Weights of a small GPT-style language model, trained from scratch on English Wikipedia.
Architecture: RMSNorm before each block, no biases in attention or MLP, tied embeddings.
Training: a variant of SOAP for these matrices, 159M tokens, 4838 steps.
Each number is 128 + 32 x the weight over its row's rms, rounded and kept within 0 to 255. Layers, rows and columns count from 0. Numbers have three digits each. The size before them is the row's rms in percent of the matrix's.

# layer 7 MLP up, 320x96, rms 0.197, rows 82-130, columns 0-95
095:120100139115107149115112142114122106119152115129107122168126105184167088098079084147163129141035164139148130108095215097151126129142111097106204075125147098107116123173082108100151143104154116154080080173128108136124131113154065128154159107175165172100197121134179123160161198139122166113
106:138179124067157069148126203073109106164140158080125174084123164081169171133151230072140124118184122116157158140153114146116157112155111148080135151147071138127106128106101133173109127124153099158145131170124143163125153171129108131076157158157165095146096179158076133106129111127174157133
095:186171091126132089109076079179178078080182170144091132082108128104169110178127107120096113105083111131095101107101145118129092134106101168144140070146168127141129159122145111062154143103086067117183136121139125154122139073125090121082136051096104119164142182110130130108104126138088066135
107:160066117150103242150083114086120096087132130151123119140167097099157135154144137141117106120117108107138151132171126176087157087157162130128175170068151148108188146179151106150141122135115180102116106157076161104129165146132104114114092191087160147169107117158110120141127205057151148136
099:126112166118131097105147148139106116090128150124106156117117138131105144223104117158063138099134182139095128141170065165115160175110101153136083103104132091110122147153134136134212158214121119083145143103085164101142119067151168113135134123182143136111157169058150179070158162100110111097
105:113114130121083086145114118093105211195111102134166112140121070122051123056153139120124109088117135111109121165029139081104174082181144114177123128132104114088132155142131122135124105095104134169062131096090157130089160127085157084153092169096146079096117118138152109127136090109108094122
108:180089173178179189080124109116122133134179158137141141127129141097135124059141155124126191161140123140114096117168078196204152135065141109113095121091106121106115146161092152088086214104105147115131095161091113118119126090120167130169110081126170123150175134109111136144084173099112169120
105:096166073144180160079118159132114146087107146107133147130170199129143101104149093126150139127142182116133166128133065103105230133167116160142123090144164117126155154167163190107151109140099132095138114076164107174066093141158090135161079144115123093146181152137140131075105104120144075180
105:075123143171121132168152140143105140116152109121149149168127139161072115162132142129122154141110073147137138165128132131083091150086123049137089204158075105120135181154101108136120160158038169172123201115131130132159120106101030109149126096114164087129131118119124133140092090058121129087
092:167168148143149088057163171134172132119160096108147099193144096125107149080193078144117160129093123132150192114137063094104104088134169103147144155121117127109154132116120131158132128143154103034187082164152101075095168115091111081088171089127111159084120153150154139110094164125113142120
110:183110162149150089163091131072090125151062129098152100141110096137161118156157177140026151134079151108126121117134159075182203085170158168082109094128085151084132136116173131078119113144127144125167088097199097121101167138111148126074091169089147133120133123106134137125102147107138129142
100:150102101104105130120160153096110133141107111154118171131095121131123160096097114120114094006051197113072139147126111122105085116089115127136162144135089127125156113170113111081083150125103086117127113122128109122078086179120141144150089156117171180125158193166123140137091098176164045110
112:074077175113122128149142071111080112143078102194111155095085127141172088116112132157070144099125158094114085136107134141077103153151130080165109142167108134135146058107140130097134118172170157127131109152071125097148129117163153158116177158099086068076144103078136097120092073085142186150
111:130147150092149120173134167135111119103148129096106184113132098112179171076182191163134128146138173116168081154150123099104206152108107091084075220179170128121153130109110104137172112161131119113153170119089151097082090073138135112146080097120106119131111188134153138088133078171113119152
098:161136137108123098132130118111093122080102146163144069188131117104098085113158183161147096140065136095144156130129101112089123125138080160109093146166163198111108116071108112135202106095160113125215173132102150140134101126066141165185146087111098140134175067102125098114085140121171149163
093:086138107170133122134114111161111141101114087136136153157075134098162108045155130147151095136156159082125252121131139126110057120175158108097103132092137184169159101156124082152150116097116151112110104103121123185136086151124135139096081111080107100180145140147186106110059121138151131165
111:140123150146105093145166124111175153160093145141149178132118128134107141179140115153109171097116125152132104113110098115085228141172091100116094186182110104110190125132091142120080081116127078146153110090112091086140101201091091122160148167170105088094126131110171083129092100178145198126
108:096125114162170116149109110073129123054134165157145173163136144135103176178162129092114167151163089088132159142183105136194150142098111141134092077111075103077114127069205103127175110155171085114159153131158152103124110128144162125122125127123126094074080182142154103136162156190131076126
100:097099069148118135118148194140191127076137139085128143105136122144145165145135154152108126110176149103102143132104071156177101097132035186153109131187143095159144084149142175135108106112151197155111095135124070079185210103135150155112123158127107116117108096127133120125197117138146155163
098:162137169138112142130133100175153094160079115074114092154117125093139104063171147113086129069140155134194109110176138115164135142097162098124133160126095121116197122082137171103139123173138144115150113101147158085065136152096085125096207090093096092160051111145099138116126081161101177110
089:138146185121123125126170095142080112128113099070104187175098115059159139061149132098091145095111182123076128086109092180118143108104124132089117134133115139198109093086146161050159112158088124084184158060150121150152124150112082136108129104121150127124128103098077092117059120121131104109
109:124134100144070120168142186035153142084105088119134159147073152087175136124089119138114132155140132136096092140107174170118125185067116149194119084149147118162146136134125064132141165140086136115085128118118105187128094114145141129075081111063138131171163108164095142057085132149101118108
107:143058194160076134144139120090154113115150120099121094142143116175141145101123100156114029111120139114182129093149137146092096155117068152181096190102103133142172184131073166145145147119177126093123119134125147192118138167161118106149179205130116160099170112172109117122100131148145100086
095:111081103143121111148125098197151123176090149158156137170165115172133171135095171083076085103110141147144145127158217146117152107130093131146133157118155130074136068091153102129085141077121161116083180085122082110135118135046138147086135112088087161155159155114194123169112120139124158090
102:165136060157113170099114142122074151089122172139104131060099170166124066153128136175185078099090165140104194090100100128188102160139117131118144086135155131135111087147140087121197121145158146137115131136112119147120085155120123117132152069116110052140044118094177160117146122118130095097
082:113133151142210129080124126061214098124122127114070135144113106153214094100176155132149104170144103140136138123163160161098119129105193148147121191100100167089153117130138091128151144141114130068118144183163112153163088106098100147190121125123144124201082166104109094146115161150121108124
104:117197089147137113091146131115133144114167146129109172131184142143093148119195096127210123113141070094157084091140041159121130116142120104123155140153140128117130082151169168106195154097130160153094156094150153163114084153125066079163123134076109111117158164130174094116159088163116118068
104:036141157108126131089165155106128104074164180140138102161164147182186121109127147212111134178084131137157143098181081135110166155095173148119094094098101112125114183079095122151114142164121092144133104127120139107128153106142137144151154085087073122121104131178151174154153093153107065081
096:099181190121121108096101161130144169184150117161133131179129214157065102124072140132146110141162122074129125102142094077145066181139109130114189128106137159096172104125136112109124142099124164127130117097056127132164101114132071095061115169131139121081171136120091132196108129145167150101
101:136155140081110174134142155130177104114098112150075065123150165138190129153158170125102149126114161130175129105102065129147174161096139104069121103120132070112076125105210132119131114097117101149129150131134213113096138147154136086075102169090182038114127137101100150124136111096081137126
097:111107074144142147093110158109122087080197106137163129150158148115136178044179099129166129094166144120170133128120161159110164178113139168075100145111146124154107052095155150144103107188125137086109103060149151105132111143106091118141118165156134110187117182174087135063151165141100110150
099:135060119138184147053106172075135147102128093130187112177132153101089169116129170134132141161198162129128072159107073157107149178099132140120112177073139148164177135110091124132106143121157149160087108072140142170121089064155123093097153131166163108158083151133136147142163109110154160168
091:150104172124193083194104112128125115052186115173115153107150139133135145114055080133220108120133144139105083138128079089116146127112121126163138095194156135120140136109109149110131103145150119075143162156142146159073155138103150139049125132144201132097068187137115124161120142107146109109
092:151131151183099161172166131086094132133098077153142155113160093136125151135103067134173098174127146154196113168090192102088163175130144132141126100129105075137150181126152173102133123123154116137135087117129134137090142192157118087065125152124184096139062112076091197101161079116114123112
100:093140138150151221113130096160169143148105145084114161108149091134185130159096115090119108132137170158161067123177151067092068092118139189190072158118129148098098179104161097166152209159150139131121110133110145129158155071152131165107121110115141121120138180136154106059123113134151137130
097:112126128111087182140077054093116126141134084115094168106118169148180157155133144197151076070130161072141133096117126120156107187139128126120080089155135170147194113108154107101122130134115073115111158081180188119164144107161111184063090153138121104114087130142179098137100154142148099154
101:076167112117112139115127092140156104146153081110127066116148138109125124133089141152116160135176130142124167143172178130138161122110120100125079136138137129019094152139184146209072054110163125151121134139137159101140122133089135118122164091160178119056088065096101112068149150169151116152
100:129064129089128114083154087123163126130140081125121047118163132162121146112117164172145158129123147163099094101165177169092069165205102152132175093122111142184096128134146079118164154117149110128063144082090129136112099147133112128128123118182190155096118146108153139169154062082107150186
103:125123117167097107111117138142118163152145096166078148102147117124132133108189103157137140183160092120068102134109135138156109161165079162126236114109116113171057135158137078127134110106097099144125105161127142059114145123160172042097135132141099085159121138157170143152182165088110129062
091:125156138125134118109141170137102159124114136123122131085189173106125120078125115059174086110130077144160166154085115163110150101129081160135180070094095139135082109120141161132217152131177122176164123129095127139168141135082135158108118108114110151161091136175088159079116158233136084116
096:121157149150141135142105132131090155159171131081163153152131157135071201111124137139110119097088133061181155111109161128175176136060145152130147115089138139136168123191099090136152122157096095083100148119145091089116156108164142118151108075157120147137182103103155135049162072060173132178
116:138101121101138072176067131131106085131102143052133151141147120122149143134094142094102120112077180091146186127152075075093091132120140170140109151120085116101121152140121127192132175146155125119127136130117150134123093036097155152051142120152091182153104104117119085182087096093094192126
090:155116092178140139139089132085070095131163148070125120123118154168132145098176135148111152118200106044146165130079147171143188122132087159190043128174134152087111108138151122124149162110129137174129085143087115122160144129114087117128143159128137128071175139135145128214125064144136128146
104:135144141058179118125130070140071104160128105106138135138083150143086118133148149104118151095146058129133146109104155075088156135141123165124193126108150169158104148135163124174116131166053131088175137169121106149081115145158141032153175112119155118187133167122127089180074076100127114122
098:100136183160163108109116183108119159091140097116091078127123151060170124088103169185121071119115098122065117121111130166141146126085121122152147157169112128107143066085179105093176109166121053094153149123156061150147093105148126138133068142099137104152084113129156131108112136132213130080
087:132096087121103154169134147151170165143088114102168151145163172146111193096122127100128118142112088099133113151083142152093134126152139109128103128141163170097089137137138114214122115145176117145133106081153101117137157196106102119147169113093144147018127170203097115183178103158095101181
097:099123082127134112153139156159137124146143174172127099088087154120175131151108173147111176122165190120119086116123146173066144141215089161134138159136161111104121103140144047124076135137117094168181125131133098111173150119069113102153123194080150123084192115190137143137176120175104133135
117:075107143100142127132176128135157126217176101168143153100162202111136102158101070131170125171079174113114112099074140154132098081092191141089101117153124113099120164105162163093095125195091109129139112145177123088144110116133171205103163110114130147131099156118112150094176156138153126168
088:155153145146124062028133126066119104163173130177122135162146157122173114182092128135093077129138121134162039102172136178174142122180149156153107164136175145072129143123059108101117165064127167115116111063131100130155116152125107141121168148140178148126137130116116148096116139130131163097
# layer 7 MLP down (transposed), 320x96, rms 0.191, rows 82-129, columns 0-95
102:127124132215150117088089113122146192103117116092109103085164169109166145139176108114164099101190061126159136190098130093112180177119141144149138110102109168099144134133112211177078069152164142182111170166126104138111098177130152144123133089171096106147099135104114143111165125108114164103
109:109161091157111122120152124094208156166155130147135154134110121206174085147153160132086081102189189164178103144081157121183136154099078090114157122194146084128187127114106150160164077113159096127114167148110149146099127072088146121152126104079113086119128133075164122127120158100154142143
098:106174120080142158099117161145105126083078093143132136146178184128126108136132163179134088132097161226129164135141141146162097143142172077153088149127153123127094126099098114133077171148133092200121111143107138120079115200174125141118183103155139125100057144188095134172120143069141130108
102:139135146111085103092140157193128087112184124067124152175138178145137083144139214143164085137162194111150127108140168149134116134090158137065137072119168127143096137117148143113135169145099100140076147097124099116189138130095158088151137146130089110142159098135146156076141114222112184117
102:092148153156122128147106063174133137089161098175152127180135159112132095087092150116120184162149116149164068134150163107102146080147176110150152159076125116126134138114132123133103201148135134093120134130137047171153196099165157111072136059120132090187144075160153121151111138123146100192
111:160102145089110067148145114096198105191081146172080159079145108082131137130137106135166160122145130104107112182113175101089100126096058137104137101178134158186155106159185152152175137102134107161174137141174138119117095077143175104141119144116153167077171127118092078141159115156092119173
096:079111074151148113171162151180112114165149113116124091182102065138077119145080083154119081072102140150091098102144167119132147159166100120126139186095093135109109095131113152122120183097104187160066072095152102121112142140121130141109179103141134080075099136146148180152129113214097149127
114:141149139122128137139151141174164154119135143165100164137098181136142126153078106133122119070114110101092099112170121125135148166122145154156102068182172113197088102177121202094229040131143128125153106103177109097099093162122147104155152101081133124178116146124128114166115123186149091101
107:139149103144136106132126061089168104155097127128089122107117122164191146106098167145091150149128123041082134086085117061123157142184130160126085137122148145080137111096101111153111128124127133167068090083100181143080135092155169107160115145129121125233129146126088173109151172157115176135
099:129174120163154127143175178133104122136075132200118097141192159139082104156090125123149124125160167112126128178155124161122136148164117154128135139131098127104130155171142133086142109092167206174105207121208130171103145152119095139105136074105117137085111169168089174159119154189172151079
110:163111152110096134121142114095061140086085149127118143209081081153115103098110165157068145099102142119121116165136167045110174122160125096149072097151122131136099132147104136069148142155137142100174119108178076172130140138112124103081074067152153118158187089138161124118136125123178130194
099:107156085191093132098103116149123167116171165128141111186116123145136095196142133113126108141171090162078098117190108123093151141150182180119157129102117096145111182103113129157176109071136198145099135095125123114164135149125112152090192076156125108076083136099081159162106078060109138154
102:208119105123132071073111160129109132138094141090118186174126150070124156195141190122136062148107161148037114091118094096111071130125105156109119151081146171157068163140122106205123144161142127109165144109131155156109101131133169150113111112082119124112152132130128100105125105136126194092
105:116136118170094082057144157135147092175138102152125128083097120132127133126139128135075127140109181119154074131174154112068116172076110137145142110105146103131149124079064084149144208104140183086131131091139131190105087103125097131106134116106137109172119093153145219069109065159141110139
098:112107119149128161134149116079083084068146121154122146114118102168037103144145174150085122118152113163117159123145088143077128119162127090090106073139113093073118144122126159178109179104135186140119187106142128119160103170173074103103148132169110133050108128126200188105161146098153100104
098:040134107074109144091107138087168086155165147151144136102135128191125094169157145118149093136095094141125114112185144131099104204101089056124116114139111101116129128075123149068140149147129103141186119165116114109118140149129144089141153109127151063171157115108157175227123100154078104119
103:116156102062171085086108116111119094104135198190181130170168181165106115119135134136157086128106134157121143076097106142101162137134094097112072128170069192140144111160115093136134120103158136166122145131109136078152142134141122129116201181116124164085147094137091097100195127144142061078
112:159128175111068142137114103146133144125100169124247151110148154120091139174155092170161078156094159113111165163196129050149163135174132070121136106114102152115112142120218088093128087144136125160141125079158149099138164123139156127120135151159118108150137116106100062151172151149107141139
100:120101124144165114099150149102060141159103145147087101139139099109177183081149139160137128099153204106140110094120187129139141088050034139115094100169152096108071110138115129139141157173114141147098147113117101096167131180109177132057129124063130168135164147116105127157172119082136145098
095:145197080150116161121163180114137152072028133083167075124161133166104110091141098157120131138068164107119104157089088119123067112104134114099182054175120135191145106072106100135119066137137130127100159149138096101162110171137135100122098148155103160148108086105164126096129151120150140131
102:096152127079146131153153160142165113125134125128074127092103091086090102171160187161097143086166104149131102143103110130161149134151140101100155109059104147161077070138097124056116072160130102104171026103152162155145100111092127105076151151086127096150152126070157117112103106107149073119
098:165109112140138172123162133148096136128146132129121131083226146146094087083166176128062138118174170122074190127084099112105155102139132137067160142122099079126063045117104126105129072198134142094112148150122146133078144091109149120138095121118102156103147189162140157095155115120122169133
100:090208090134116184104116132164199127107133095129147157114111129166144159162124162111091132103117137132113156153185119146162097095169126104127104132107102147128094185091123089117141126132124162203146141104131126213154081084178072090157120074145098073136197164105144167087111161114149119140
096:091201106115119098095104112160087069125166204083131158173126152123107111158141116118121189127117141063153125063123099086146151109117107124133094144096111146142111141123153165090211103121161174166064111174111152126144145157141133109145117110121144106137134094150145179152174043140190139105
096:095092086116179134150122125127136165124154170134092136134117113111101116155151159123042135093136085119098120136081091142082112137131152098076150129093136115158172062154084082177054153130136117176170099160088120150087131094170142168084124122115100143103154121087100201127145178111192077109
089:113119111064119111102155138169143120123118098153083127117114133141108089161050150161112153062150147121142125191131105087126135109119081090160147132057098081109174140163061173154150152127158115124119123166176093157071169093117135184157114144231145135134131113177099114115089113154109098114
099:165099150086119132127204117097153074142135161148108122140115148135101097208120167179174103154136155087063123221148112103149140100121173125156052135098165138141122109115174048125110111088124173111116101184092152135098153137133128132133108126171180173075109142125107114096126112112152111155
096:154185117158159157124147146110142121124100093135119104150088168097124100185112167131143140112174093165133064111123138159148133187172135097077160147113146191145153077195173118097130135105103038108121144124059089142142097094180116144122162153153144117196164142108088087128146121108147188155
098:131120166120139129154133139145097095162122090096143100147099128132108134064141155110124108124113128079164145173095094092157079158097141089173160206142126199179194141108095128142083135086124134135076146149075145059161112137157108066136158159113111215148108131093135071075122106105150126114
094:113129136115147098148130137108129131142137169147102073190114141180170093130050163131082125157163141109151161080121121136214096093083120144081098158115107139072081124129090088149123136137125125094144099100053167155127165119122090168148176117070148102190086154138104168173086096109153146111
105:114159102103139100089130104091113175134159111041146120107102236146154099110175183158186110098098171103133103192123126068106082131097128194115092101127122083159114155145123176167132143153122151173120096156117103189094075141129098139135129141127173131127085135087130123142175123133114157124
105:160140115087137201171131177145130146080074095160077122097093118161132221144126083122133136131089128091128112112120113156189127100093078089141150100134119144130140130073128102085129183091135063084106106150109121111144139103148117156110149101158069142152105122078164184154196115075148095135
091:124146076114141195141140150147073141133141109156123163154163158160094155133094092136138173119132140106178100142171163090137102144148165114104158126094124147112130182128167066099096066126099102168142156108140147062135174129159184069105151085090186080150118119100119144107183162202086141160
094:085117107158096155109109133141062080151140120111121161175123117112098124176127130144098169113107097130125110149187101124136072128070170167133166105131144146171190114123126188115130170043101173080104109082109126128134098155075135166165153169089159099125135100093156125136098141084130067050
098:187123171175114168133120142113153187076039136117145141173150115123113092096162116089168129121101083104103127110146157101169076139119079103112149162123132106116120110082104177154122132133113093160127104102132099074172162124108136157204185163080140146074217130116123103141083135163132118114
096:150141084106135139108136164094082158129138131099132164108105121113110142081086118148159145156130116152166115108174115180165093125124080057117163089143135096062121094020159157128060181149133134096127203126119101130166117150181134147145156103155132129138087136154067093178141099151084100113
102:141150127157144140116153087155099211106096124140128133149133136111122130103121119118140133099128150145209076142108167131104141037089156118155195167139128117133102114134189126110131180162110156112152184119162072110152185136118160130027150146105123128123146085107139192137122080164116170181
099:120086127150138164077138132142111127152091169096098095103141111133170113127117168152106138172048095098121139138142142146095131141156080163122119162148148137158157050176136096162124083131090058145146155079141139140119080135154096154095165148116147150088126099155151190123142168194152020137
096:091098130110139125111128064084180130061147118093137167125166128160139185138123170100120183133103107148134109115130125131169112139119070129146073121094202171068112094112174166099151091146065109143158146106173042149126089117111098140119113130122104164151125115162144160108082141138142166211
098:146082117147194107093085141059088125185173147085166105142085125110158106174146155110105101131117138068140107092123121142175117115104120119091121180092147095096122142158144114067115174072111125126083087156149116120115132135110137103082162117166102109076046112171142107091182134150179083097
099:122096128093105238128155098148122126094093146124124175153102166148109149106123213171115116079155146167101113103144113134147120145125133075087120097169111077142184139124121124108102134186132119114203166091135146156089099081107176176121114134126068172141121132151098162167175118091114150176
102:161101139167160110119143155107153161113160111194138195134143109172100181156118081176096104122201121139106125151109122151149190094104119099090101086135129138142150081134084136059147095119133168114143116180143081169140128107148170132143135095150084098151188166109070179106110093126164084183
096:110155185139131092130159120116092134131145147146151145152120088097124181110137180093099163077095113079097172132100148150114184132093154092138172116146126130094073092128155112087149135153129190142098111096017093129087111143108118156054115149180096088122156054138112130110168106111091167131
103:056158116175183094111118110142091110161122101162081108152094118194181145114169155123126102102137130095128088138120158108069131149058166175101145160157111124133098094094170122110181090137186101117144148146102162116083065151148120144129061100129160164146129139184159092129114117123055109102
100:100101123152125068129159167112173149157076137094110112152139154096078109089129112111194151035112139116065184137158111132133090128144102125163125081082152104141134102169142052191114157092124145168149131116106165101150037135166117143151166118163099127156097112107118126135111097077140169113
096:089131130121122067089130158129133059079137117127090142134179096154061195136073152150174104129105090121121157127080119145073111132069090138088073105123115113133129071075119108136106185109070101115109169144124115096123157169115122157167164129043123139141075116126108144140135081101138079132
102:091152077065191120086135154141130121096108151119129126133145126094109116091104113115136105145125084150123121133165127115096122100179183177149169093178153134177223068082184168101130110152121066136101131116180129123131170143130112096163098144148176122084122163113181117151154132133124203078
110:087104138137135091078169096144147154088091143089148132203142139159110109116114136084124148119134108151169186152083133176107120159130167137107170136072139142080128132090108072151091121165172150167072145157067130180159138132111101138079084116130126152092097109141203153091107090060094141170
# layer 7 MLP gate, 320x96, rms 0.213, rows 83-130, columns 0-95
106:145119154136184152110152139112122103138162120103113114168093140108099227110120098091221108095111101113108122079159145164114184152104073055139057114187094135144149076112118138097105127150145076093129117132124123127102100156125142153121087192164105125151067127121123125119165132073129160173
106:125085073105176109143107136107144149143167097116091122098100071078138100038162156100131123142087069089083120101140111143099082118149122135126093162126138155186170127165070123204118099110120094101149069084103114108174146147146102149130127140181135115087091180157101127137097061097141150135
111:084129103093138113109147157111108125140165155105140138114124127094121102090201178128144190097132160155150131092113138162099098157150124153155176125131108134135150151132194144083112136136073090150129091137110088136162089152075105184066097171098155025096149080111161121130066097123110181085
109:128076097103156120189086180065078072093142111121101153094160122115109152166076155141083126102051103087120172112160111083165135149153091116091127076183155134139099106118143124075141160143119109138160135092120185123107115224155120094137117130134143134101135147119144129068152119124102135064
101:135089118123113160115121133107153127121116169175088140069123092175143165123121070126100145115073079136124081134124089092108141173174083134156118095155099072129146153188146162122092150126140171050108110121080137133112152147098132067153134148048154150136041151179167117102074128135142102140
108:137139143124144103092120167150140171146137116134054065124098139133131161082092183097140125140125145075178137163141145148110087121106127135183121107113079128154215119080061124100129116126187065072131161153136104126158101151100087101100106105173127136142144135131143170123129070077127048172
109:158123150178110166090099148090110105196118159133116163068098100130117137131165114119106073129133177184154159131171122074153125089120148097131096141057082140140209119077100119166124126174098152126078147173079072149170150094168145144153089120138152160136119125137107133103071118107099142065
110:124117134140187085158074099101179123053157164060125112122153134123160115185122122122135128171092100099113078132155144173146137167117136184117178120118109099149148152094172147101131123191091187191138180080147138137112125125106107147099126140172164155093137172101153122098063108058146105114
113:188151128100146162116083086100127113087186130094133105159115117115214135077133148148154139081143089119164141129103104077113145110068148131099123126130100139187202140079111140149136148156098117154138113118153104130157176148107158054076067150128066146116078090137164094194126129097136100133
098:154078131081155114138127132096075121159120133138143137179099144107169090100160111134073129164119086087102095137149124127148154154109166120147172104123139114169132147169168098095162137121123144127193080128137094121154197171099130125205069177103180120180137196169077121098084175111175131105
118:144125143044129159098135160122110111139039137114142163122119117080112176140091137142190138138139199126187174131103126125098133144148171131151170117122155108107115103147131091092066190122143179086138123159155105102114084131101158109170130122076136136179022135151174143120125141158158120161
094:102163100106089078170103139107128174188143082114135140126120166158135127167151159109122114108164139157133126158126144102090111116162109148142154139128101179157146126131056107130166059163172136141112192105125103120105042112136104092136061123113093107138160171198105166078157133095050172136
099:081123137174142138096151126124120104127176110183114146156103113140143143201104084149078118144103164130112073177170095100153103108147129105161127095139083078141131105139086155154062146113093099174099100103133075108124157141115059171133181176171048115160126121057151124154125147140124103075
096:152103105104126130176144084157115137127149140145118124185137162082118050131123119112069083098157128136136061086115102127109088117116153099193099125143094133089096137165095112117101134140110139133180095051116125180192172092095111149158183131159190125096160125135174118109157152079129180074
097:113121191131151152104150069114102097106152134116097137107086125162075165121133176192135077199120099111167097125110113174126202108157107207121136161161128149091130092103106158119116145145109153108132091089165037091134098102157117087137144090124085119101110101139097146159119142115054103105
109:134117183118127155147108053176135150104105151099158165142147107187142128130047143152109121124119135148124108097117168187172043150138095106233177129131168139136146121148132129121127159137201124104135148141149159108148118158124171081115084062169142136129078104103180113121133113180124135103
094:158151124080124159123166175118173118089143178067115190133207105110136107110134138125122149112121209078161125111145153142145127084177139095134154162054090172126107110123116098186161132109090138127116098114110140049154095177100160131133097159132069156103115120135105131117130178090140175176
102:155130129177127094154129104098126168146183159167120163064166096198146167092126107134079143169126196123125131163162094114085121106157157173123114129168128141136065120094158062103165136165122094131100090114139151140056129130088134121147188153097063111114111175137131094086153112077156135082
097:120082143098119101113129127145083108124138108092195120140159125132123148142149114068172122143161120139124204099174151150121131156133134194100076153118154168153129159111169143193119125037073155166180173108189092173139129103095145129097140099122105165141094141157043098100115141154100151156
095:127127100151080146173103048120054138107169106113182122116090105099084148075106105157138125164103169151106171139036109160085064140109130120079127159113109103148186121169150125153141179135123127156120101189157161174132105074133140120146097169153108150119083118134059143146136137140120111093
104:136124153125067146144098138111126122072173100120061135133063103059107127122130100155146096109164094174111131148159114090147142168140133127125131163131121107188146124094150158228151078160116101178177075102131069120109114169131123179178119162045116090165123122141124132104138159108157116098
100:164113133137105159180111094068165155087181096079166145088124118155143138128058161125137110106156157114120124066101201130168098106116114163091124155163134113137165100159105141125080081159154119070128104127087126153142141130061110128122095127166137182067110054109166130126153080095126126188
096:122154169165155141128086121101113150130134134080122112168102139086164168120069150153161058119131171107092119123165131107166141164145142140131156143142125129093123175081152089122145188189153073163107090116185089114122116163134149116221103156110134189101139084161161126128086174195168100151
101:124108137145163136118114092140158099118113159066132100106066086139187122108076132183129091087124165154194093102163120096092110182131120104140161186129110170130092188096117099133087100155182150085129168179133097125119175120142182094157166126142172146122084093140136174151077076172134115120
087:112122091123120152164121157110161151139110100147149141119180105142147214116081099140123113150062200121100059136151130162137117151141173132118119160123180065162178129072105104135122068123071084104152116119132081084123121186177129152161111142081119115102173151181128087165120136130183094106
111:161147164095189126172072144102162143156161199085131156144145083095157141079082143094170138122111105111125168078180152113081109134124105091100134152113129136172214171133105137136131157169149091103149136122187152139139125196108123156160168113072168152148142096106100093137181141125075129101
102:092163115153139133127110159060130114146095149103145181113193149067111125114180107085126197136145119168126104121078143155144173210116133146103172124176089143188120140117081152147085111052105145114108135165111115129162122128076083128148088085149070180131122122153178175122137129144153123093
100:106117090133095108095114120167091105130062107090160063132112071143124094103122178190096169142074149090148175143124109092117135105144142141158098175209159175105161119140123120142074146155153104165176121178148174095159154082091112110164172175178133084104071119119160124107128111104131114133
095:085111105062123139121092102094133104102114146096159111136099154186110105115167137102112143101121081132107096141130153174091054107102071147139151120193143123154113169058135129149098116140048157088134138141138062119151169113085173116098113060119100138138224117089137099112116105123130078131
104:108157116119152135109129157149045170100178122127105173045146162131136120141107165191172123103141108180141152139136163126139160175186142139107138170161097179120144094120123125088058130174107063125146152129163082132112084172149143172144137152091101119173120113118094175079154150073135143175
093:144140061138132188123063149131115118089123097148139130101114122184205107116064097158159114101214174123153055095160100082114120121126151114201124109099111121125141092069093189069131166136125080149144093138115142125145158130074141112107085110138154087144117091099119125121158090141131109115
095:109139142138068202108171145148092096103148123145140124128106075097112146167136069178199139127175117163163114084147091139209125141085142151118142098099139155097081187159143060166096058119094149132112185126147099091093121159129184100121125150124113138129111101103119108066155131116112095122
099:159107121122099171125074077163110097146145112149106125145131113133105153165122089148077101141120120181144119140133125170114126163106160154086157214078178114168198150111117191144101159109024126122102135140126065115080099108116161156117147098056118161132120092134154095110127146101095115073
102:116102214170100150169140079081088179130123088104151121083163115092136121110131078060126097164131136162131106152183158118179174127113147105193154111165120190129114192174136129067112071131147148158108103158126164110086114148125136120148087134118122159137094079068096125113143154150137117089
097:136101148086112135142096102125058122117081079148124109128138100161133150052128114099148158076133151160096141095185113173127075143091145152087166153131109123099142125156088181107124096108091105155125137115113166125160134184102163075108127108127080124164160068057148109083179153208091160136
107:099136137140086103091114113120118106121138164163093174118193112109124147122140110081167126169079140144149105126117092087104046163133099124082096098083153142126179139111148109111228053121109129133148145125113195166096184090149130137107140091112082103095169081131117075132111105082100162091
090:152140093146070198104126159134120104095133068121117138192126179149199118123177153075141114104158152124180106053056120071159151199126083151091095104102104105169125144109099152146119116107121129145076080121113108137164128134123136160111136178125136141156121081182180138082114130122133158116
102:156080124104098149152156078123083122140139105103096150100134136173137066128086115138122166150156158121098131150054157105119115129153167103142136069191071128155168133143183141199168115123084082140088160125107120149130188139074122156125105094055095129162066166098123117164101152130149185133
103:112103180164091082129138113175134130186179151127110136144087116109093112103130136142120116130183095150158123121105123125151084142109144156147141171124145148152173211083138076130105131186143152150104107150143089164116018099122190143078109143141171171102118123161181138164143146182096091175
097:151122141118154093157117131120120100156150099093178172106174121156133111128082117168151177115109089140170193144148152110137190119178063109075141164178127092107127131121152163090133147131065066102107156056059085071075119161068132153141135127111133135103104105111185142089118123111117161143
094:124134149107104120148180059109088119066116158160130118083101119082108184093170079087137131139079153101112127131108107095100182120106171125105144072102141139122140172100109139164106171127123131079189142070176096173132114122170104165175112133121087101147128185122145149106185102048152142159
092:139075140105155126109084140113126107158120098147129093113119093124156089142151148105110100128176105176111034121155162055129128090094123113171117222045155117154108124109159132175078100119169088155168108144136128113092181112123180135172101143148155159145133170136096107084122104149148111191
097:127090106043171109108085129128095130142144050134180104145188115109094087120133190100143090116153135114161118171148144100141139123076162080167121151074127114103132133088139089129166087101066108156098124127107113101130141090141127121109028132110106154058155123148146145125104170073134080120
103:112133126118122184187120154072127130125146150138147156146107189126165061152141160155164129142123139090149173199101188121101159084120135098109153144130129130129143137161170085146058139137217048111102073118131106104137131074132102116150098122131174141098138088092129174099085133146090096178
086:139085142179187052091083118135095090170129091125135122140127121122100126100155092142160137187141097146146163107130146136173090121103099129150113158159136117177131127107114154111230125117096110136091114128040171140125123093148155101155067119089150176135112140143055096068189118143152124123
108:145187100066144158158106150169124183136043124105105123164084084111115085085147145114111127130092125121144148114153086132128132142120211111106121121158125093171152147128059138191124176142158101165111141117081118177064113112105123161157116136167114161187111071118151095117101169148074152156
118:087118176116123163059109120113116154102112105111161160167083100169153195123198125149123107131101117094116148095123067091113079163113142144117096114116086115160110164109004134125142114164132141105112130172124067159100137168149157122166144214110134122135133171156143083086118115127134098138
097:138140140120111154102108138122140158196129176107115154170170160130125088120134155153161099132141119047095108121135135181118126124131146166150086114082099089142130199075111181096108078170176108114138067165144103203119103049146100080160089132135209124150152097136133121114142099114136133175